From a checkpoint of a small transformer trained on Wikipedia.
Size: 9 layers, width 128, MLP 512 SiLU, vocabulary 2048, 2.3M parameters.
Architecture: rotary positions, no biases in attention or MLP.
Each number is 200 + 40 x the weight over its row's rms, rounded and kept within 0 to 999. Layers, rows and columns count from 0. The size before them is the row's rms in percent of the matrix's.

# layer 3 attention value, 128x128, rms 0.104, rows 43-63, columns 64-127
120,328,184,150,129,171,159,159,171,237,226,160,244,203,171,225,182,170,224,111,213,209,184,197,216,228,208,172,191,254,240,212,197,226,263,311,236,193,215,181,236,135,206,143,168,236,173,229,199,161,190,222,230,222,246,239,148,204,231,145,232,229,216,233,258
099,190,216,171,213,293,229,251,172,189,191,175,215,239,171,231,245,262,197,177,253,191,262,199,260,185,142,222,141,199,230,202,263,177,134,178,178,238,161,304,220,236,209,265,179,143,205,191,197,77,189,238,165,158,163,196,250,284,178,193,208,237,219,150,200
108,208,144,263,165,223,215,210,237,192,206,215,182,239,118,179,214,209,157,165,236,202,214,236,213,175,212,157,236,221,164,243,237,283,256,165,216,188,205,161,130,104,245,191,282,177,189,196,206,162,207,215,198,207,138,214,250,248,266,170,170,185,242,236,174
104,260,153,179,233,233,154,196,225,179,143,201,172,160,141,211,247,191,224,243,188,246,151,239,229,261,175,213,203,150,198,279,156,185,161,257,265,197,242,235,277,189,242,257,210,208,235,191,290,226,205,138,161,145,252,173,185,209,187,180,163,276,242,242,215
112,207,229,163,197,208,179,225,179,221,268,251,118,203,213,238,212,207,178,133,171,170,231,263,232,128,160,124,237,199,270,240,223,195,233,252,275,225,176,215,165,209,219,205,166,193,125,174,140,203,196,222,175,230,276,173,182,220,165,223,281,151,199,210,264
108,258,187,257,155,170,190,225,189,117,226,203,165,188,217,241,247,140,229,203,198,189,180,208,151,259,214,248,218,115,252,224,202,161,210,89,147,246,167,167,149,226,109,229,143,205,209,183,236,169,236,232,182,203,190,186,185,188,231,193,155,155,168,238,217
094,116,201,205,221,142,241,229,241,267,219,183,257,209,258,186,232,196,191,197,219,174,283,252,235,160,190,221,173,227,144,224,191,168,145,92,211,168,214,233,206,233,196,93,176,167,162,227,213,174,215,193,252,166,138,113,167,228,310,217,203,220,174,237,199
110,242,236,157,198,244,187,205,131,187,190,152,226,199,189,265,221,219,196,220,165,152,226,224,120,273,187,219,222,187,112,200,199,183,186,180,199,208,210,173,187,171,279,174,212,243,248,235,152,240,148,181,271,173,115,271,266,241,195,189,217,241,205,101,250
100,122,193,176,179,199,186,218,190,200,138,179,245,179,141,191,136,210,198,211,304,316,162,261,270,219,296,231,239,256,196,154,242,221,242,214,193,226,228,218,182,175,267,189,214,193,177,183,174,234,192,178,203,164,163,168,210,225,174,261,239,124,242,275,139
105,227,169,117,187,203,270,145,168,209,217,161,218,209,179,155,251,146,221,221,204,150,163,213,174,192,162,210,219,241,221,200,239,185,168,267,243,150,142,180,222,177,235,240,166,253,176,267,162,183,140,170,189,148,152,222,190,238,189,175,174,166,240,178,204
104,159,230,171,200,63,227,238,230,239,220,168,224,208,182,214,218,216,133,266,263,255,207,178,185,188,206,113,243,242,213,169,139,254,201,154,227,254,246,176,148,196,130,194,226,197,166,199,172,178,180,186,207,266,181,187,233,181,188,221,248,155,150,155,238
105,226,247,150,210,280,207,257,211,189,164,250,226,155,146,196,243,161,217,150,222,140,229,171,243,153,170,259,214,217,214,237,203,296,231,138,189,230,97,196,165,178,130,137,262,190,202,192,206,192,176,148,146,198,297,217,188,246,200,188,234,229,241,225,200
106,206,151,194,204,201,182,178,268,170,218,196,245,239,154,210,271,229,285,187,173,199,262,166,223,170,214,117,265,237,195,207,228,205,220,188,170,237,179,231,209,187,228,236,208,227,198,186,204,156,259,144,170,197,154,236,171,207,183,231,207,181,155,224,145
111,305,261,204,243,190,220,177,200,216,312,271,183,173,123,175,151,250,234,173,233,259,214,224,166,201,274,119,216,172,169,227,195,166,152,200,141,233,188,223,220,205,224,210,218,295,198,199,218,269,226,215,189,225,191,149,163,179,201,152,164,165,162,209,162
098,198,212,223,244,234,174,250,138,140,224,251,173,128,211,219,203,215,171,188,167,198,300,279,215,209,173,228,304,131,246,240,266,257,190,244,205,231,209,218,195,227,182,233,187,234,177,197,196,96,178,209,186,163,193,176,186,251,186,254,168,143,218,205,142
101,221,165,167,252,258,196,142,175,142,179,241,162,239,212,236,133,247,225,205,192,159,262,164,194,219,101,210,244,243,106,277,184,148,212,164,165,190,239,150,188,227,223,235,140,125,156,262,250,168,229,222,154,243,149,171,149,211,215,173,176,175,227,239,196
113,165,161,169,164,179,251,154,223,201,208,241,198,182,172,275,200,233,187,273,217,179,223,163,175,252,202,272,211,235,198,206,243,254,202,244,186,172,238,211,233,219,206,216,220,139,189,177,167,110,193,246,167,144,182,264,218,218,82,191,187,221,217,115,178
095,208,257,198,216,189,257,224,214,234,185,197,225,244,191,133,185,156,209,202,247,265,186,205,293,215,236,234,219,187,195,251,286,223,186,266,218,167,191,197,209,203,162,248,182,189,192,210,207,164,173,153,152,204,205,171,263,212,215,224,116,147,241,176,146
099,173,157,244,240,182,203,168,218,168,235,115,176,170,253,196,213,187,234,174,164,184,227,209,218,217,149,223,212,205,185,160,172,274,140,110,203,213,209,188,206,226,166,249,206,220,247,199,184,198,155,180,130,136,116,283,202,235,201,219,169,199,232,193,161
100,200,159,183,164,214,174,272,266,251,140,212,167,171,180,200,127,144,128,255,176,188,225,161,185,176,201,277,131,187,146,275,166,149,185,206,214,239,235,232,245,250,191,201,125,271,211,157,169,159,199,136,228,234,218,178,263,257,245,229,187,194,143,233,116
115,235,202,154,247,198,231,208,214,163,230,192,228,153,147,162,152,194,239,226,188,201,200,193,277,210,210,192,150,238,252,194,96,226,181,212,233,140,296,161,152,169,173,230,239,173,129,177,133,209,176,139,223,130,218,169,196,259,185,174,253,281,264,172,172
# layer 3 attention output (transposed), 128x128, rms 0.139, rows 43-63, columns 64-127
109,177,187,248,227,175,205,216,166,232,180,200,230,296,221,236,172,251,188,189,231,201,203,226,183,157,224,193,216,133,182,230,224,131,184,122,151,133,195,159,228,241,249,221,168,121,187,223,173,224,198,235,150,205,178,238,186,237,218,304,189,220,125,118,156
100,157,148,202,233,189,119,157,202,246,197,245,215,207,137,247,205,211,135,216,196,198,145,142,249,209,240,171,214,211,189,105,221,197,197,187,176,206,235,258,174,237,158,225,194,241,262,164,229,246,182,164,216,235,195,171,207,159,210,250,172,172,211,127,236
108,196,167,168,184,139,117,199,211,198,197,160,276,213,248,236,176,143,208,274,198,204,252,193,192,233,221,161,250,142,190,233,186,230,202,222,158,235,195,167,196,242,209,230,208,236,137,164,207,193,235,228,220,220,190,171,174,237,259,199,226,155,207,156,166
108,206,163,201,184,197,159,193,227,112,203,181,166,234,206,239,256,171,180,196,255,207,189,238,206,219,158,174,200,211,184,178,183,225,209,281,163,150,190,178,261,136,231,130,161,204,216,132,190,206,197,223,210,275,172,119,141,169,194,183,185,179,179,246,189
108,161,214,255,168,257,248,142,213,243,189,183,168,204,209,212,158,242,138,294,108,224,215,242,158,263,149,232,230,171,130,196,193,220,157,147,244,153,234,186,250,235,229,255,154,198,292,215,199,186,154,172,173,134,260,292,263,255,191,171,193,154,174,185,229
102,211,198,145,221,225,210,207,149,200,252,171,203,234,148,245,213,215,162,200,177,215,179,158,192,188,140,159,181,232,300,180,221,201,190,252,241,198,129,227,199,259,117,217,180,203,199,193,124,159,142,256,170,311,162,150,219,178,188,147,186,224,229,124,203
092,186,214,204,165,239,116,193,218,176,165,185,170,205,250,165,246,200,236,121,172,228,203,214,267,208,125,185,212,247,270,278,236,213,235,188,206,187,274,187,212,228,233,231,164,195,216,236,197,183,212,173,154,172,257,209,196,244,166,120,161,256,225,117,188
110,186,257,277,213,178,277,229,226,164,188,185,203,196,210,215,187,205,151,161,258,206,250,136,245,219,195,220,155,191,196,157,177,233,201,248,223,192,204,148,212,59,221,243,221,121,231,211,209,136,200,188,194,278,261,203,84,249,252,202,183,190,266,173,198
097,276,287,236,231,183,190,180,208,171,181,225,137,144,227,218,183,208,159,219,187,140,237,142,192,238,158,278,183,144,173,181,181,210,263,158,190,144,280,255,150,254,198,129,185,156,189,245,127,228,245,239,246,271,173,188,223,236,165,182,216,238,198,223,264
096,180,176,143,309,217,189,147,208,222,162,219,124,236,162,222,214,158,149,159,238,142,233,257,217,206,243,219,201,221,164,195,181,168,213,129,200,198,240,179,214,233,188,240,170,179,245,188,215,250,276,205,179,208,223,214,133,233,286,239,158,225,301,234,217
099,245,221,182,198,198,242,149,184,200,181,209,191,265,210,193,92,179,274,190,179,237,264,229,204,221,219,244,183,208,143,232,266,277,203,300,243,172,171,248,213,170,203,192,252,205,190,204,228,183,151,157,279,194,262,211,263,211,198,224,179,191,210,208,100
101,162,153,180,193,199,233,207,227,193,168,137,123,208,208,169,176,249,222,178,167,202,213,267,211,213,270,104,141,251,189,82,269,228,158,239,180,222,242,169,236,191,262,225,173,249,207,184,158,271,181,288,248,207,133,230,202,172,230,203,185,115,161,145,164
095,174,252,199,226,247,187,197,191,260,200,211,184,213,235,183,195,221,268,191,171,199,211,191,168,217,179,205,174,131,223,192,206,205,132,206,171,169,233,242,163,158,214,235,164,184,202,258,126,254,223,198,235,291,317,225,234,140,212,255,296,162,261,207,140
113,192,162,182,222,211,202,140,173,153,166,138,196,192,216,205,267,212,186,190,243,197,226,179,215,179,178,163,200,219,129,295,194,199,260,168,207,163,241,214,207,159,208,174,190,156,246,178,189,104,215,220,200,196,184,294,224,183,120,228,251,227,190,165,205
099,216,200,156,152,118,180,155,249,239,227,192,256,231,189,156,192,234,180,188,146,113,142,228,210,178,237,207,176,147,202,225,231,218,211,208,227,233,198,218,162,257,159,199,155,240,246,198,141,137,229,239,142,293,197,259,217,133,170,201,186,206,217,211,217
103,155,210,216,151,205,197,251,176,263,248,189,151,310,203,208,239,151,190,268,241,261,178,179,283,230,160,236,252,253,295,249,209,179,170,211,250,177,198,197,237,190,209,227,226,203,262,263,183,247,217,141,153,157,197,296,164,273,246,184,163,201,221,210,264
106,239,221,233,239,177,223,253,175,232,231,205,217,214,225,201,178,141,213,140,198,166,184,207,150,121,240,242,215,185,211,157,214,180,162,221,231,205,204,218,151,124,180,207,216,284,245,234,231,242,190,102,234,270,193,182,170,250,212,231,195,211,193,190,233
097,218,228,163,222,142,195,171,198,272,168,246,171,183,226,147,179,230,233,143,207,263,200,206,200,147,252,128,178,222,137,270,178,227,166,123,138,163,207,239,199,268,197,122,228,219,263,216,210,196,212,232,197,137,209,216,189,159,270,160,219,274,247,263,175
096,178,148,148,266,224,120,275,162,264,196,161,202,209,174,176,222,218,236,187,155,174,200,189,238,188,237,251,159,121,244,131,254,148,187,213,258,169,167,159,137,207,192,224,170,233,274,237,158,170,195,197,219,187,219,171,194,227,190,202,160,212,238,271,168
101,234,141,236,205,168,182,181,190,142,157,224,212,156,222,191,241,210,170,207,224,153,166,212,229,221,208,206,263,241,216,182,187,245,286,168,203,199,221,208,219,130,283,172,168,212,196,171,175,191,175,282,154,172,200,153,240,260,213,180,193,227,312,180,194
106,210,238,187,292,145,203,182,177,185,212,237,233,197,278,180,178,121,210,281,199,255,200,212,201,271,215,197,182,236,226,241,228,197,263,172,165,191,155,201,294,155,215,135,199,155,251,196,207,259,281,266,138,194,159,167,193,213,178,226,161,194,135,239,164
# layer 3 attention query, 128x128, rms 0.129, rows 64-68, columns 64-127
103,208,176,190,196,231,184,201,237,223,133,165,253,197,240,132,217,157,206,175,162,235,216,230,172,183,235,152,198,184,272,244,177,263,193,225,170,225,247,220,176,201,166,148,279,304,224,142,182,187,167,239,209,192,157,282,156,212,202,198,231,172,154,205,216
101,226,140,161,210,112,220,187,196,277,191,164,229,185,207,193,233,233,178,168,172,189,226,202,167,225,190,241,198,319,258,215,164,202,237,105,157,196,215,194,161,278,195,198,173,179,212,175,98,272,179,220,185,230,195,105,175,190,239,177,211,197,174,133,251
082,116,220,191,199,201,155,179,222,146,160,131,223,137,245,182,251,214,207,173,156,199,186,144,187,208,168,239,209,213,267,189,200,242,190,141,262,204,126,232,187,276,192,171,166,221,121,192,193,183,137,157,160,192,179,167,251,257,123,228,221,164,209,212,226
093,86,185,136,209,142,182,248,173,188,171,226,204,187,229,202,212,188,210,216,181,116,162,226,124,239,189,224,153,178,185,170,219,208,163,156,211,174,202,177,154,168,166,211,210,246,245,136,138,156,197,154,261,189,245,187,278,183,246,249,213,145,214,237,180
096,218,270,265,103,230,170,233,197,213,196,239,199,125,198,144,214,230,218,205,213,165,200,215,252,139,265,141,136,179,180,188,195,238,150,190,170,222,228,217,219,187,144,159,201,189,164,297,190,172,170,180,226,186,200,177,212,244,161,199,200,184,208,256,155
# layer 3 attention key, 128x128, rms 0.134, rows 64-67, columns 64-127
091,192,235,217,202,154,182,155,212,219,249,162,170,232,152,243,138,232,170,169,199,155,192,220,191,239,249,204,199,166,180,176,260,231,164,211,194,178,178,177,253,234,232,198,119,150,157,196,191,174,158,209,229,150,205,168,208,202,160,264,258,203,163,187,186
088,146,170,236,277,170,182,134,198,200,174,269,168,164,209,155,200,166,231,173,168,126,184,196,137,116,172,223,193,198,189,205,236,247,196,146,181,260,252,240,114,153,139,252,233,212,200,187,191,222,195,242,282,184,154,202,198,154,181,215,182,192,151,166,222
074,242,251,211,207,185,227,183,101,186,135,225,217,195,215,228,233,163,252,242,162,127,209,174,223,161,247,176,214,194,131,222,265,238,272,201,262,198,189,196,127,182,189,262,199,164,198,228,208,156,169,173,178,196,265,177,200,267,221,283,188,207,237,185,200
092,233,160,193,231,213,272,295,160,300,207,187,235,183,198,297,159,215,189,204,217,191,234,221,173,149,171,208,214,157,177,197,167,214,223,185,204,154,200,166,164,238,165,215,241,193,170,185,215,236,238,166,193,138,184,205,150,156,225,207,182,186,198,159,233